Weights of a small GPT-style language model, trained from scratch on English Wikipedia: learned positions.
Each number is 128 + 24 x the weight over its row's rms, rounded and kept within 0 to 255. Layers, rows and columns count from 0. The size above them is the row's rms in percent of the matrix's.

# layer 12 attention query, 128x160, rms 0.166, rows 20-62, columns 80-159
size [ 74  93  82  77  76  77  93  94  84  77  84 105  85  82  74 100  94  75  80  82  81 101  85  75  81  85  78  84  89 109  84  92  84  99  91  81  77  86  89  73  86  94  80]
[[143 141 140 133 123  94 139 114 148 104 125 126 132 120 148 129 117 125 119 135 111 120 160 116 129 104 134 116 124 121 177 132 117 154 131 160 115  99  98 164 150 144 133 152  82 144 138 175 123 125  97 153 111 122 112 145 109 132 173 134 129 117 145 156 148 150 154  85 116 140  89 127 104 110 121 117 162 139 128 124]
 [130 126 132 128 103 151  88 120 154 132 138 120 141 137 176 136 120 108 118  98 159 134 166  78 184 125 164 108 126 132 155  90 140  78 128 118  79 116 201 182 188 137 148 103 154 135 161 128 148 130 136 129 136 132 153 119 131 150 127 133 159 115  76 134 113 108 166 117 144 153 124 165 111 112 135  90 119 134  92 119]
 [168 120 130 147 145 146 155  99 124 142 143 105 155 142 151 118  96 123  72 126 140  80 137 131 123 173  92 119 128 137  98 129 120 105 148 137 164 140 123  84 128 138 188 133 138 157 118 123 124 145 116 122 143 129 119 153 127 137 128 127 135 111 153 125 166 140 131 144 155 137 125 136 109 118 106 129 110 140 149 128]
 [ 76 143 142 143 130 139 110 148 191 158 107 114 128 166 138 121 139  85 151 136 120 125 127 138 102 124 168 116 112 172 131 124 101 103 150 143 113 100 149 111  91 162 131 146 168  90 160 124 104 129 155 128 151 161 107 108 134 159 162 129 103 125 149 154  92 118 117  98 120 126 102 137 144 127 113 101 113 163  81 110]
 [ 83 170 120 139 100 140 136  93 151 112 151 114 121  72 135 130 113  94 125 132 143 126 134 102 115  75 147 128 136  77 146 160 116 143 132 142 176 127 143 107 114 140  79 128  94 145 135 137 131 125 143 125 151 145 136 123 129 123 136  78 136 129 111 115 121 122 103 131 108  92 137  95 141 114  86 155 119 125 105 177]
 [124 144 142  86  98 101 141 180 171  96 133 138 110  79 137 106 133 132 160 144 167 136 112 146  82  98 143 109  79 134 138 143  97 140 106 144 121 170 137 148 117  99 102 153 131 104 147 119 132 144 119 100 138 131 107 137 131  94 128 136  92  59 151 117 159 147 141 135 147 139 161 111 163 142 116 106 124 129 141 140]
 [150 165 164  75 133  87 104 106 109 120 124 115 164 139  93 124 159 136 126 124 105 163 122 144 126 160 142 158 140 150 112 127 112 139 157 157 142 127 100 115  87 169 120 156 123 143 102 115 118 101 136 144 142  93 175 150 164  94 125 146 146 102 123  76 158 119 114 151 118 120 121 134 114 149 148 144 147 125 143 119]
 [124 132  89 138 128  92 133 151  98 107 133 123 128 168 110 126 159 129 125 108  91 119  98 168 110 169 128 168 103 156 107 127 110 131 112 158 136 117 146 100 120 122 141 129 132 128 129 118  90  61 156 125 155 163 164 145 116 125 129 121  79 114 128 106 130 157 146 111 148 130 128  93 156 113 107  69 142 158 124 138]
 [158 104 121 148 106 151  91  80 123 115 113 167 144  98 179 134 132 166 121 141 143 149  99 129 184 128 104 105 172 109 124 128 151 135 118 109 141 117 116 157 174 164 127 111 135 135 129 126 144 121 143 137 127 119 141 100 144 134 155 140 154  83 117 159 135 116 145  97  95 120  87  86 178  98 151 150 164 121 123 116]
 [144 147 119  99 127 134  98 109 134  98 119 102  84 136 169 156 112 197 129 149 125 140 117  95 125 124 114 128 131 115 140 167 142 156 148 122 169 137 105 136 106 125 167 160  73 133 120  53 114 123  52 129 101 124 157 127 161 158 133 107  99 139 122 171 170 128 145  97  96 155 136 139 118 115 180 168 127  78 148 138]
 [140 136 124 126 116 111 160 120 121 125 129 102 131 176 106 128 116  96 104 119 154 185  97 162  95 120 143 164 105 134 182 136 131 116 115 117 153 137 130  92 117 126 136 104 148 147 153 130 124 175 177 129 130 121 143 115 118 138 122 143  73 138 112  84 140 167 118 100 150 155 140 112 161 127 111 121 169 140 136 179]
 [156 119 122 133 122 170 140 113 136 107 152 164 121 117 144 102 127 110 146 123 146 123 162 119 201 136 145  85 139 108 126 117 170 110 119 108  82 105 122 186 167 140 121 124 147  85 122 138 132 175 103 130 100 120 101 133 143 163 151 123 143 150  92 154 115 103 140 106 138 140 124 150 132  79 147  81 125 126 132  91]
 [165 122 173 126 116 128 110  75 127 120 146 113 152 155 120 135 124 112 104 173 116 140 137 120 154 137 108 139 105 180  93 140 104 112 124 135 113 121 151 140 140 109 105 158 161 137 146 143 121 188 128 129 143 124 141 166 158 102 146 138  66 147 143 152  88 139 102 158 126 115 132 125 103 119  80 125 119 116 104  98]
 [133 149 127 144 109 125 130 166  75 118 119 150 106 126 106 117 135 158 116 134 127  94 135 151 180 129 142 145 118 118 111 142 155 147 125 121 108 126 121 121  85 123 100 133 129 166 110  81 141  95 126 136 126 136  96 144 150 108 116 113 110 126 133  99 148 115 137 113 152 121  92 102 144 154 147 125 159 142 129 151]
 [126 164 117 152 155 125 146 152 102  98 158 126 141  92 127 102 109 115  94  93 115 138 113 131 110 102 170 177 105 139 134 130 140 141 126 132 124 139 110 154 133 137 135 146 110 145  86 112 148 167 130 153 168 170 149 118 133 123  94 142 156 162  99 100 115 130 123  76 142 141 136 162 153 126 137 133  75 119 144 122]
 [142 141 144 152 137 193 151 147 127 133 143 136 121 119 167 131 131 120  89 135 127 135 147 102 159 115 137  93  99 149  92 131 131 126 155 140  80  99 129 100 154 110 118 132 154 155 113 162 119 173 109 102  87 139 121 118 123  98 141 161 117  97 127  91 106 112 112 160 145 143 151 115 112 120 122 143 132 157 117 156]
 [162  92 113 121 158 149 135 109 143 117 162 126 150 142 154 209 121  97  90 137 142 103 123 124 136 153 101  97  76 118 114 145 132 108 152 115 114 109 140 156 178 112 131 122 176 113 141 147 129 145  80 126 125 138 109 116 137 150 160 111  87 109 136 158 120 114 117 119 126 113 144 123 101 130  77 135 129 146 114 126]
 [138 107 123 116 111 140 187 171 119 149 106  96 157 115 122  74 165 129 192 135 102 161 173 140  83 105 146 125 106 119 113 156 127 130 158 181 117 144 174 134 143 141 134 109 108 114 166  90 135 127 154 123 119  85 101 134 129 138 119  92 115 126 134 173 114 131  98 121 155 119 111  72 127 118 129 136 126 164 133 160]
 [126 156 120  90  88 137 104 120 132 145 138  86 131 116 116 111 132 138 117 132 102 137 120 126 139 128 123 104 110 144 149 147 141 163 146 116 136 130 157 102 138 120 119  94 112 100 124 114 118 158 122 141 167 129 125  82 159 141 157 104 101 146 146  85 133 131  62 148 125 131 143 104 102 172 171 131 119  99 152 142]
 [145 116 163  95 119 130 134 103 132 112 131 126 173 120 134 187  86 106 134 154 166 140 126 115 118 152 104 101  95 130 123 116 147 128 139 127 125 131 112 157 130  87 114 139 136 116  63 116 147 117 115 142 149 126 106 123  93 116 155 145 149 141 137 113 165 104 123 132 101 130 121 123 117 112 125 125 154 107 144 116]
 [ 85 151 144 165 119 115 121 114 139 110 146 146 143 177 141  89 181 131 153  59 139 117 116 121 179  95 152 119 112 128 121  74 116 147 176 138 121 138 111 137 144  66 115 106 110 124 172 142 116 106 134 167 133 145 126 120 129 148 147 133 130 137 118 149 135 148 114 153 130 169 158 123 147 107  96 128 112 124  95 154]
 [138 160 110 102 118  81 148 115 109 108 137 141  93 146 102 162 134 137 106 105 114 152  99 124 133 134 135 126 136 157 131 133 129 153 119 136 120 147 138 115 104 127 164 137  93 135 120 105 135 140 136 120 114 106 147 145 137 133 111  81 133 102 151 108 164 119 123 165 106 148 109 157 135 149 140 123 178 117 144 154]
 [134  96 114 138 135 114 133  81 133 151 146  93  87 123 123 135 137 103 143  80 115 103 132 109 171  95 150 112 109 114 136 138 113 150 102 116 128 171 115 105 138 159 106 114 125 101 133 147 154 138 115 132 135 135 137 122  81 153 103 119 152 178  85 114 153 131 144 129 126  95 169 115 142 101 100 110 169 121 145 118]
 [171 108 119 143 120 108 147 122 142 111 108 129 145 159 108 137 141 115 108 106 131 151 112 152 134 117 117 133 115 150 115 113 147  95 138 124 131 109  97 104  77  98 133 127 123 132 116  79  87 140 145  95 148 144 131 132 175 132 102 115  97 145 162  93 154 142 152 163 153  87  90 112 110 111 118 132 131 162 172 156]
 [113 120 142 114 125 105 114  95 113 155 182 122 107 125 130 169 149 119 121 130 142 115 124 183 124 129 123 161 102 144 129 100 118 180 114 114 144 163 114  82 152 142 127 118  80  88 154  82 141 132 157 130 149 127 137 115 146 140 100 173 146 102 135 136 144 158 127 126 125 114 160 159 105 157 111 161 146 143 107 105]
 [140  95 102 169 111 148 112 120 150 143 148 113 140 119 151 137  78 106  96 147 110 159 125  92  95 130  97 127 135 172 155 130 149 135 151 149 135 122 106 131 161 159 145 104 138 121 158 149  89 116 101 140 165 113 108 148 113 122 168 111 150  90 158 185 122 159 134 146 126 173 110 146 135 115 110 137 111 138  89 139]
 [ 64 133 146 133 107 151 113 149 159 131 133 127 137 122 136 189 104 116 117 118 118 158 106 114  78 115 140  78 124 106 123 141 122 135 128 153 134 146 134 110 125 108 127  75  53 149 164 159 158  88 133 101 180 142 177 126  53 146 132 194 152 137  98 109 137 150 118 108 126 150 131 153 130 135  81 128  99 122 138 127]
 [131 106 146 116 138 157  99 140 159 146 149 152 121  97 186 100 118 131 126 138 127 106 147 131 133  81 136 110 106 132 125 136 126 125 155 169  92 133 107 145 133 113 113 126 144 132 105 145 113 104 154 101  83 145 115 123 113 142 160 150 162 147 142 121  93 110 127  98 129 111 146 107  90 105 132 112  58 125  96 107]
 [125 100 122 127 112 125 157 121  85 139  97  53 135 165 139 122 116 147 120 125 142 164 102 128 146 136 162 111 145 127 147 122 130 144 153 105 112 153 107  95 135 121 123 138 110 144 122 180 149 140 138  81 120  94 129 135 144 162  99 110 116 106  90 113 156 165 171 139 129 100 117 129 124 153 156 127 122 122  82 126]
 [175  96 125 157 160 143 135 100 159 143 154 155 171 157 169 127 109 134 135 125 128 127 163 113 166 141 140 131 125 120 116 119 128 124 124 133 103 124 112 180 144 151 135 150 141 101 124 168 141 130 128 127  63  85 119 129 138 106 173 119 178 109 105 156 124 122 148 100 157 154 122 144 111 104 149 124 125 144 120  86]
 [143 101 131 142 128 149 137 124 158 109 133 133 148  94 131 141 103 141 130  90 108 140 163  98 168 140 136 111 122 128 137 110 153 104 111 114 150  84 141 103 163 108 105 146 140  85 142 134  92  88  92  92 105 158 111 118 152 126 116 174 139 143 107 110 144 161 139 108 132 139 156 105  97 113 119 122 129 123 145 103]
 [135 142 121 142 137  84  75 136 164  92  99 129 161 131 120 175 116 106 134 137 173 151 126 107 174 121 167 141 114 135  98 107  88 130  99 148 146 125 141 126 146 165  78 144 159 136 156  98 133 114 108 121 136 112 145 133 132 122 143 153  97 107 153 165 152 124 103 132 125 106 123 142 131  98 126 154 183 158 154 123]
 [142 119 102 105 123  94 183 150  68 155 180 121  97 119 145  94 123 151 118 125  79  97 138 151 144 116  79 142 132 158 117  91 136 136  97 121 139 146 100 144 121 146 128 159 132  95  96 142 135  87 137 101 106 105 128 174 103  93 111 135 163 123  96 175  99 129 149 121 160 150 112 135 130 140 114  78 131 168 153 131]
 [ 85 109 140 143 126 110 142 128 105 134 112 152 118 155 100 107 147 106 127 119 124 185 139 138 101 129 121 181 125 131 112 133 125 116 124 118 134 189 141  47 131 131 102 124  92 122 146 136 145 147 122 120 159 145 168 144 145 147 118 111 103 146 124  71 172 146 115 158 122  99 136 141 148 135 134 133 147 130  92 190]
 [140 133  83 104 163 106 145 124 107 141 127 156 146 134 117 111 113 136 123 162 165 105 165  67 152 159 134 117 138 114 102 116 102 129 133 131 138 136 115 174 109 119 122 170 114 126 108  88  93  81 154 149 129 137 135 119 155 117 111 147 117 103 132 143 169 120 121 171  81 137 107 122 100 114 137 105 151 135 147 144]
 [105 158  90 125 143 140 153 124 102 116 155 134 142 171 130 109 148 128  92  68  77 125 119 173 121 144 124 174 178 175 146 118 165 135  88 130 156 137 123 143  90 130 165 101 158  92 130 127 156 132 121 116 149 139 154 127 127 120  96 123 121 130 122 101 129 192 132 103 144 154 130 164 157 151 135 127 123 167 120  98]
 [140 169 166 121 135 128 134 135 160 126 144 120  81 121 132 135 125 186 111  92 104 112 140 106 124  92 144 143 174  95 159 130  92 144 138  56 100 130 118 149 139 109 130 101 151 128 149 124 137  91  97 130  88 123 109 198 131 124 131 105 113 134 109 127  74 169 127 114  91 103 142 148 148  90 144 138 114 129 140 132]
 [117 122 113 154 123 114 132 159 134 158 100  77 148  95 130 105 140 131 152 141 127 136 142 124  90 135 183 136 117 122 142 136  89 158  62 148 139 137 121 125  59 128 119 133 109 129 108 105 152  91 164 151 125 116 133 137  95 134  89 138 116 103 114 139 161 165 122 115  85 100 111 135 122 124 129 163 146 138 121  86]
 [153 127 139  76 121 123 143 156 154 146  95 138 143  51 124 154  95 102 174 165 111  92 128 163 114 142 146 140 106 107 112 134 117 156 133 131 123 159 145 116  61 126 112 170 110 138  96 123 127  94 103 166 102 143 142 127 161 102 129 106  82 133 137 134 191 119 136 164 115 124 109 111 139 157 107 153 126 167 165 160]
 [114 150 116 101 117  97 138 173 120 146 124 174 109  51 101 102  99  94 136 172 142 128 132  95  83 127 151 138 175 105 103 109  95 149 108  75 115 146 110 125 111 123 170 158 121 106 142 134 153 133 131 132 128 108  86 158 117 105 163  99  87 149 123 137 106 149  89 116 160 121 127 126 125 101 158 146 142 146 128 131]
 [112 128 108 105 113 163 148 114 130 139 160 119 132 131 133  80 120 119  99 143 150 141 121 171 118 127 178 170 135 150 159 126 109 167 131 125 138 150 146 132 121 120 189 100 121 151 129  89 111  79 107 117 134 130 102 132 122 130  87 133  96 112 136  91 149 157 135 148 121 119 116 127 144 170 159 138 197  79 140 137]
 [118 171 122 125 114  67 121 171 114  74 115 124 127 121  97 127 123 160 120 150 138 166 102  91  89 112 136 169 132 107 128 126  99 144 145 145 114 174 154 151 124 102 156 116 105 136 139 156 117 139 122 134 143 138 126 148 129 117  88 114 128 116 173 133 145 145 137 163 124 114 148  89 138 173 132 118 145  73 141 129]
 [147 159 108 103  82  94 163 146 120 115 144 144 102  73  95  82 149 112 117 117 106 115 145 159 139 126 152 135 128 132 157 134 151 136 131 131 141 149 105 141 130 127 105 133 152 120 105 121 150  67 138 149 127 155 114 147 121 103 118 124 139 169 147 117 179 115 108 133 118 125 139 126 133  87 137 138 123 169 135  93]]
# layer 12 attention key, 128x160, rms 0.184, rows 20-61, columns 80-159
size [ 70  75  76  74  70  79  80  79  72  66  72  75  76  66  69  82  73  74  75  73  77  79  73  71  79  73  77  76  73  75  74  77  76  75  73  76  74  72  78  71  74  72]
[[103 120 132 139 100  77  99 148 177 136 133 127 135 117 108  97 170 132 151 146 144 146 157 138 164  93 126 177 146 131 121 104 142 125 176 114 118 125 142 146 118 117 132 114 182 119 142 143 140 119 139 126 107  95 128 110 159 110 118  96 140 134  69 106  87 160 168 120 140 120 168  98 158 104 122 143 180 117 123 139]
 [156 117 132  81 126 123 106 130 123  85 163 132 136 122 125 108 100 148 128 131 129 104 162 109 117 169 127 144 128 142 141 135 118 120 107 140 124 173 105 120 108 147 134 148  63 116 126 130 116 139 100 120  76 123 141 126 137 114 156 138 110  86 163  97 129 148 143  97  96 107 123 175 132 118 162 153 152 141 142 152]
 [148 121 136 131 107 142 108 145 116  99 125 164 132 156 121 162 142 156 121 106 143 124  87  85 157 144 124 105 136  80  92 119 118 140 177 166 100 137 105  67 113 128 132 156 166 136 118 123 126  83 109 139 113 159 116 119 137 139 136 147 103 134  95 156 181  87 138 143 135 123 129 117 106 147 160 111 128 125 127 116]
 [113 187 131 115  98 135 130 122  98 122 120 135 176 170 174  96 133 154 139 187 118  71 115 128 138 134 160 131 114 169 105 143 122 109 141 133  89 149 137 155 159 152 112 142 100 126 126 132 125 140 114 161 118 142 118 118 120 114 160 114 149 135 135 139 116 129  92 139 139 145 145 102 138  96 143 100 154 127 141 157]
 [155 139 154 162 104 121 127 120 179 171 153 138 133 132 143 122 124 163 140 175 143 129 159 104 135 100 133 109 125 126 106 164 105 126 118 153 115 109 155 165 148 147 101 139 108  92 144 102 158 130 140 111 129 157 124 140 167 124 141  68 137 129 126 130  96 159 134 138 138 143 127 149 143 131 154 152 123 160 122 138]
 [121 122 135  86 142 106 124 130 121 132 131 132 119 105 113 122 142 164 102 121 211 109 128 107  97 103 134 131 114 160 150 118 110 123 140 137  92 106 127 169 133 131 111 116  99 135 154 113  85 110 145 104 170 142 106 138 108 140 138 159 158 117 113 125  89  99 133 116 134 124 116 155 131 164 146 126 142 116 111 144]
 [101 148 150 144  90 115  98  98 151 153 149 180 110 145 128 130 111 109 139 135  90 173 122 119 147 119 169 100 150 118 100 117 124 139 118 144 124 103 125 111 112 117  98 112 138 136 132 115 101 126 161 129 139 142 131 157  96 114 111 104 161 105 136 136 132 145 115 141 103 108  86  92 119 149 138 150  94  72 137 140]
 [113 148 118 115 129 138  90 151  91 121  86 141 134 191 118 125 143 138 129 140 123 126 123 100 109 131 142  95 144 155 141 120 115 129 123 137 123 142 131 115 181 132 170 154 155 127  96 138  93 100 124 150 161 132 141 110 136 125 123 148 178 142  86 112 120 140 100  99 123 118 168 127 152 124 154  86 140 140  88 106]
 [130 190 137 115 148 112 124 116 156 125  96 131 172 173 128 125 142 128 150 126  70 178 110 127 154 111 106 136  94 128  94 114 124 144 146 184 121 157 137 164 142 113 110 100 108 145 127 155 161 148 118 144 100 124 108 109 162 125 138 164 141 133 108 133 109 141 149 142 168 103  65 110 145 162 154 124 183 115 141 136]
 [143 119  97 118 144 129  82 115 138 109 140 125 128 181 107 157 152 142 153 118 104 175 126 129 161 153  98 112 126 147 114 157 161  92 148 131 118 145 149 127 113 123 186  87 129 130 156 100  99 124 136 109  98 102 158 132 138 142 146 147 140 113 114 131 162  65 151 124 141 139 106 134 160 129 143 151 129 106 130 157]
 [110 183 142 128 127 125 108 123 113 117 107  72 119 130 106 122 181 121 108 134 124 123 155  97 102 149 158 105 125 163 119 127  89 145  69 128 133  97 129 129 190  90 126 115 147 130 100 138  83 140 123 137 127 156 104  99 124 103 128 134 141 126 100  88 129 120 133 160 119 109 155 153 114 166 163 110 130 110  91 127]
 [127 117  92 137 134 137 135 163 166 119 125 141 195 120 118 148  95 136 145 130 181 130 144 129 148 100  85 143 146 146 167 140 125 121 112 114  89 120 123 108 133 121 113 112 123  99 117 123 132 183 102  98  94 155  99 140 149 143 106 123 134 106 184 143  90 160 194 129 130 101 154 107 139 128 124  99 110 139 166 154]
 [155 140 145 141 143 135 122 133 109 112 107 129 147 141 129 129  92 126 163 168 109 127 116 137 122 122  99 143  83 170 129 117 140 126 112 138 185 114 144 123 155 156 113 111 117 104 121 133 115 115 157 136  90 106 134 143 151  94 150 135 108 129 115 148 130 127 124  96 132  64 117 140  98 119 105 161 118 111 174 126]
 [180 137 104 143 142 121 130 152 129 116 105 164 138 133 133 130 151 127 149 133 127 106  70  80 125 122 103 100  92 127 112 146 144 127 112 157  95 159 127 144  86 146 113 152 142 150  77 151 116 162 148 107 125  96 155 196  94 133  88 139 135 159 158 154 103  97 137 104  93 138 158 123 111 120 135 103 104 139 122 137]
 [104 163 118 170 139 150 116 118 116 148 117  85 100 139  70 155 111 100 116 110 123 112 143 133 103 104 120 142 156 122 151 117 176 138 116 133 150 142 132 104 109 114 113  89 112  82 144 116 174 115  88 133 150  81 123 126 130 126 130 119 104 164 157 113 102 152 169 143 140 127 173 172 137 150 123 141  82 111 151  52]
 [119 103 155 105  96 144 157 115 170 134 137 158 128  99 136 132  97 130 135 142 146 154 135 121 113 134 100 128 122 106  80 138 145 168 101 146 118 128 169 157 183 156  85 124 162 122 116 139 112 130  86  82 124 167 155 105 110 125 125 103 146 121 146 137 124 106 137 144 121 159 160 127  89 139 139 104 124 145 117 137]
 [129 114 128 170 123 104 133 178 135 131 118 129 154 106 103 156 114 116 167 138 160 124  94 115 120 146 137 102 129 144 165 157 141 135 182 145 145  96 180  97 140 124 119 168 120 128 100 183 144 110 108 139 136 151 127 138  83 166 124 107 100 152 113 138 156 115 130 141 175  95 128 129  87 145 128 127  94 134 134 140]
 [153 151 121 131  61 147 151 153 137 190  91  63  73 113 148 125 119 130 118 133 112 121 136 152  86 112 148  99 101 159 132  91 116 122 176 136 102 120 130 175 126 150 117 157 124 119  72 152 103 154 145 116 120 114 109 135 110 151 116 125 127  80 136  94 127 115 135 115 147 134 115 137 135 127 139 110 137 160 121 117]
 [175 190 151  89 150 124 110 111 116 146 144  90 126 106  90 131 120  97 112 143 126 117 138 125  90 111 115 140 123 116 128 154 115 118 117 125 143 112 116 135 150 123 156 113 104 138 100 171 105 209 149 168 167 142 126 149 109 143 146 130 105 156  92 109 144 117 123 120 132 156 112 188  97 144 102 156  99 146 159 155]
 [123 107 143 134 144 125 132 147 156 138 124 161 148 130 146 127 128 154 151 133 135 156 137 115 126 129  96  89 110 124 123  95 151 169 163 109 139 100 148  60  77  85 122 127 111 119 111 117 118  97 128 135 129 163 133 101 158 121 130 122  90 143 146 148 155 150 133 113 100  83 131  72 109  82 109 154 114  90  96 121]
 [128 131 127 121 106  92 129 123 129 111 162 132 125 123 110  98 135 149 151 188 163 148 134 119 152  85 112 119  96 161 159  91  86 115  69 112 154 165  66 156 167 139 151 161 134  82 157 122  89 151 117 158 127 133 156 131 121 113 146  95 121 161 118 137 149 132 123 150 126 178 151 152 127 136 135 158 114 132 109 126]
 [115 159 104 126 137 103 135 137 146 141 106 157 113  94 106 110 143 137 160 127 152 158 152 134 135 117 123 145 180 115 108 141 130 175 112 102 134 134 108 159 117 140 139 105 119 107  81 144 107 133 133 102 108 142 158 123 124 126 123 122 125  84 155  74 218 142 145 120 128 141 114 150 165 170 140 126 179 112 125 136]
 [159 125 162 114 157 154 135 124 124 114 118 140 137 154 137 131 155 123 116 170 133 104 135 110 159 137 116 164 181 145 165 138 104 103 117  70 143 161 127 123 121 151 153 157 120  87 150 130 128 144 152 126 106  91  95 145 125 145 122 114 150 137 116 102 117 176 137 117 137 118 160 130 114 122 158 153 172 163 143 166]
 [117 140 142 166 113 128 120 134 124 103 173 107 152 149 127 141 141 114 116 143 125 140 122 129 148 116 114 142 132 135  68 110  91 123 122 128 152  97 151  78 110 136  92 122 120 113 103 135 137 112 111 163 120 164 143  96  99 164 104 114 148 106 161 149 134  98 129 149  93 102 145 133  95 120 142 150 129 140  80 142]
 [129 134 142 159 108 146  92 138 117 127 119  96 123 135 146 137 135 123 101 120  96 155 127 137 138 125 123 132 138 141 125 120 121 119  92 119 145 115 109  99 142 137 104 153 133 100 126 133 119 122 103  54 200  93 146 129  65 119 168 146 138 154 167 159 150 172  74 109 152 162 105 102 137 175 147 138 100 130 125 140]
 [143 137 126 114 184 154 128 125 125 137 117 114 119 107 127 150 125 124 120 121 124 115 131 136 142 135  77 106 113 146 156 110 120 159 170 163 107 130 134 161 148 137 129 125 131 142  96 131 148 107 132 205 118 151 120 108 103 185 131 133 141 130 131 133 161 119 153 121  95 144 138 161 111 133 173 140 167 110 130 112]
 [ 91 144 157 110  91 163 121  82 165 135  91 125 122 167 118 132 154 128 134 185 141 164 137 112 133 125 118  94 105 124 115 136 131 195 132 146 162 133 118 128 200 114 113 143 104 109 193 108 170 133 130 136 131 104 123 132 139 110 148 119 116 115 113  85 118 136 123 156 133 147 150 172 160 112 127 137 176 139 112 141]
 [130  80 145  92 102 135 142  79 150 135 135 141 122 136 136 143 129 140 140  97 125 175 114 132 111  83 106 150 136 156 111 138 148  97 147 126 130 192 166 116 130 113 105  92  57 143 123 114 122 122  95 128 156 176 115 131 156 106 148 138 161 100 126  99  95 127 157 150 126 177 138 114 105 136 165 144 113 119 116 109]
 [127 123 108 113 155 123 161 127 104 131 140  96 132 107 154  88 100 113 101 177 125 130 129 131 112 143 139 174 158  84 113 127 173  96  86 118 161 120 130 127 105 190 172 140 159 158 117 144 164 154 117  91 131 123 160 109 145 116 117 102 139 130 107  98 146 154 118 180 140 120 125 135 158 133 144 105 115 163 134 159]
 [120  94 100 129 140 131 123 133 179 149 126 113 155 131 118  75 167 124 117  70 117 154 100 131 127  89 116 148 128 144 144 119 142  92 127 150 118  85 147  78 136 141 111 110 144 134 138 129 136 104 152 128 126 158 147 152 151 146  80  92 177 169 179 148 130 166 131 135 111 145  82 101 128 149 154 112 150 109 157 130]
 [117 116 121 119 127 108 142  92 120  98 199 129 109 139 137  73 102 156 100 118 117 127 148  89 145  84 128 145 116 138 112 151 138 150  88 146 108 113 143 100 155  75 118 162  83 120 123 107 103 138 171 111 117 170  72 145 109 130 125 117 121 155 127 129 116 123 156 105 185 139 140  96 129 156 120 122 113 128 134 161]
 [119 163 151 153 135  97  93 114 174  94 116 135 173 142 140 146 116  91 146 107 142 123 117 136 148 134 153 138 128 152 140 111  73 125 128 145 108  60 114 137 146 123 103 147 112 150 143 120 112 117  97 121 155  77 147  85  97 143 160 118 150 130 170 137 113 138  96 119 167 103 111  89 107 123  83 133 117 118 112 179]
 [163 168 116 128 135 103 172 193 169 155 138 167 148 154 111 127 161 139 120  71 108 126 127 143 157  92 137 122 127 121 170 131 178 133 122 130 163 155 153 152 112 148 129 108 152 107 122 139 143 126 119 122 135 132 111  89 143 128 131 102 167 163 133 115 149 158 127  91 118 135 102 103 167 132 170  91 187 143 164 115]
 [134  89 158 113 126 175 104 124  78 116  91 143 110 142 175 111  98 180  90 160 117 130 117  86 132 101 161 137 137 105 115 153 138 151  91 116 139 130 128 122 123 155  95 168 126 120  95 124 135 106 150 118  96 117 149 128 139  90 158 127 151 121 111 117 139 129 124 160  85 126 102 125 132 120 123 143 145 160 105 105]
 [146 123 129 113 151  89 130 115 208  99 149 127 151 144 129 126  98 106 107 103 102 173 110 130 137  78 121 100 123 134 112 132 147 111 108 131 125 116  81  88  38 139 132 117 115 134 107 102 117 120 150 118 141 163 101 111 112 153 155 136 143 120 160 149 141 144 145 131 116 115 128 121 108 118 104  76 134 133 135 116]
 [ 76 137 110 102 151 155 129 152  73 157 159 124 197 143 114 134 148 112  88 101 144 109 132 175 126 108 153 158 121 126 133  86 116 182  90 144 156 121 136 120 148 149 104 144 179 124 116 142  89 111 120  98 129 121 167 153  98 101  74 118 133 168 100 139 112 150 146 110 167 118 108 140 146 167 149  85 107 146 114 104]
 [130 163 105 147 161 151 151 113 120 100 105 129 108 135 115 122 118 165 129 123 168 139 152 129 155 118 156 165 118 143 127  66 121 114 123 149  99 146 169 178 107 112 182 110 131 125 161 121 130 124 142  73  75 100 107 144 157 159 118  92 134 184 109 115 129 140 150 141 157 115  93 185 150 149 181 134 106 111 156 141]
 [103 143 134  80 138 134 117 161 118 159 123 149 149 131 164 142 128 108 115 120  70 160 128 137 140 128 207 169 116 124 117 136 143 165  89 105 131  80  88 123 132 174 123  85 127 133 101 131 146 148 149 166 162 118 145 134 142 138 182 157 145 109 113 147 105 169 110 154 160 127 134 114 129 125 141  98 114 127 128 154]
 [158 131 102 127 104 134 106 150 173 134 150 113  95 136 104 147  88  80  99 115 152 112  87 124 111 130 133  97 131  96  96 148 139 134 162 119 138  65 155 106  70 123 133 119 113 122 163 121 116 110 143  83 132 150 136 103 112 144 148 130 142 138 144 144 110 117 157 137 105 147 106  62 127  90  73  83 106 114  83 149]
 [ 92 160 153 149 105 137 117 167 110 158  99 107  85 128 121  97 145 121 107 130 112 109 122 141 170 135 127 159 147 132 122 152 129 152  97  94  70 129 127 120 114 102 117  96 145 119 155 115 133 133 136 148 117 146 106 130 149 111 106 126 130 116 144  97 104 117 178 124  90 141 131 148 148 157 122 162 123 156 149 165]
 [114 145 110 125 163 122 113 131 109  76 133 103 167 116 116 118 184 135 113 132 142  82 127 125 101  91 113 174 127 117 138 103  95 155  86 133  90 145 137 146  98 123 149 130 115 136 108 128  81 162 158 119 124 138 150 175 105 103 140  92 127 108  78 112 131 137 126 161 145 123  61 134 102 153 110 123 132 156 139 130]
 [158 121 148 128 114 129 100 107 145 114 127 118 143  96 169  98  98 120 107 148 171 165 132 123 128 141  93 136 136 137 102 157 135 172 158 111 131 128 109 135 179 103 126 117 177 115 159 119 107 121 125  78 140 102 102 119 112 108 131  90 150 105 112 136 134 125 144 153  85 164 152 136 168 148 114 140 139 122 152 138]]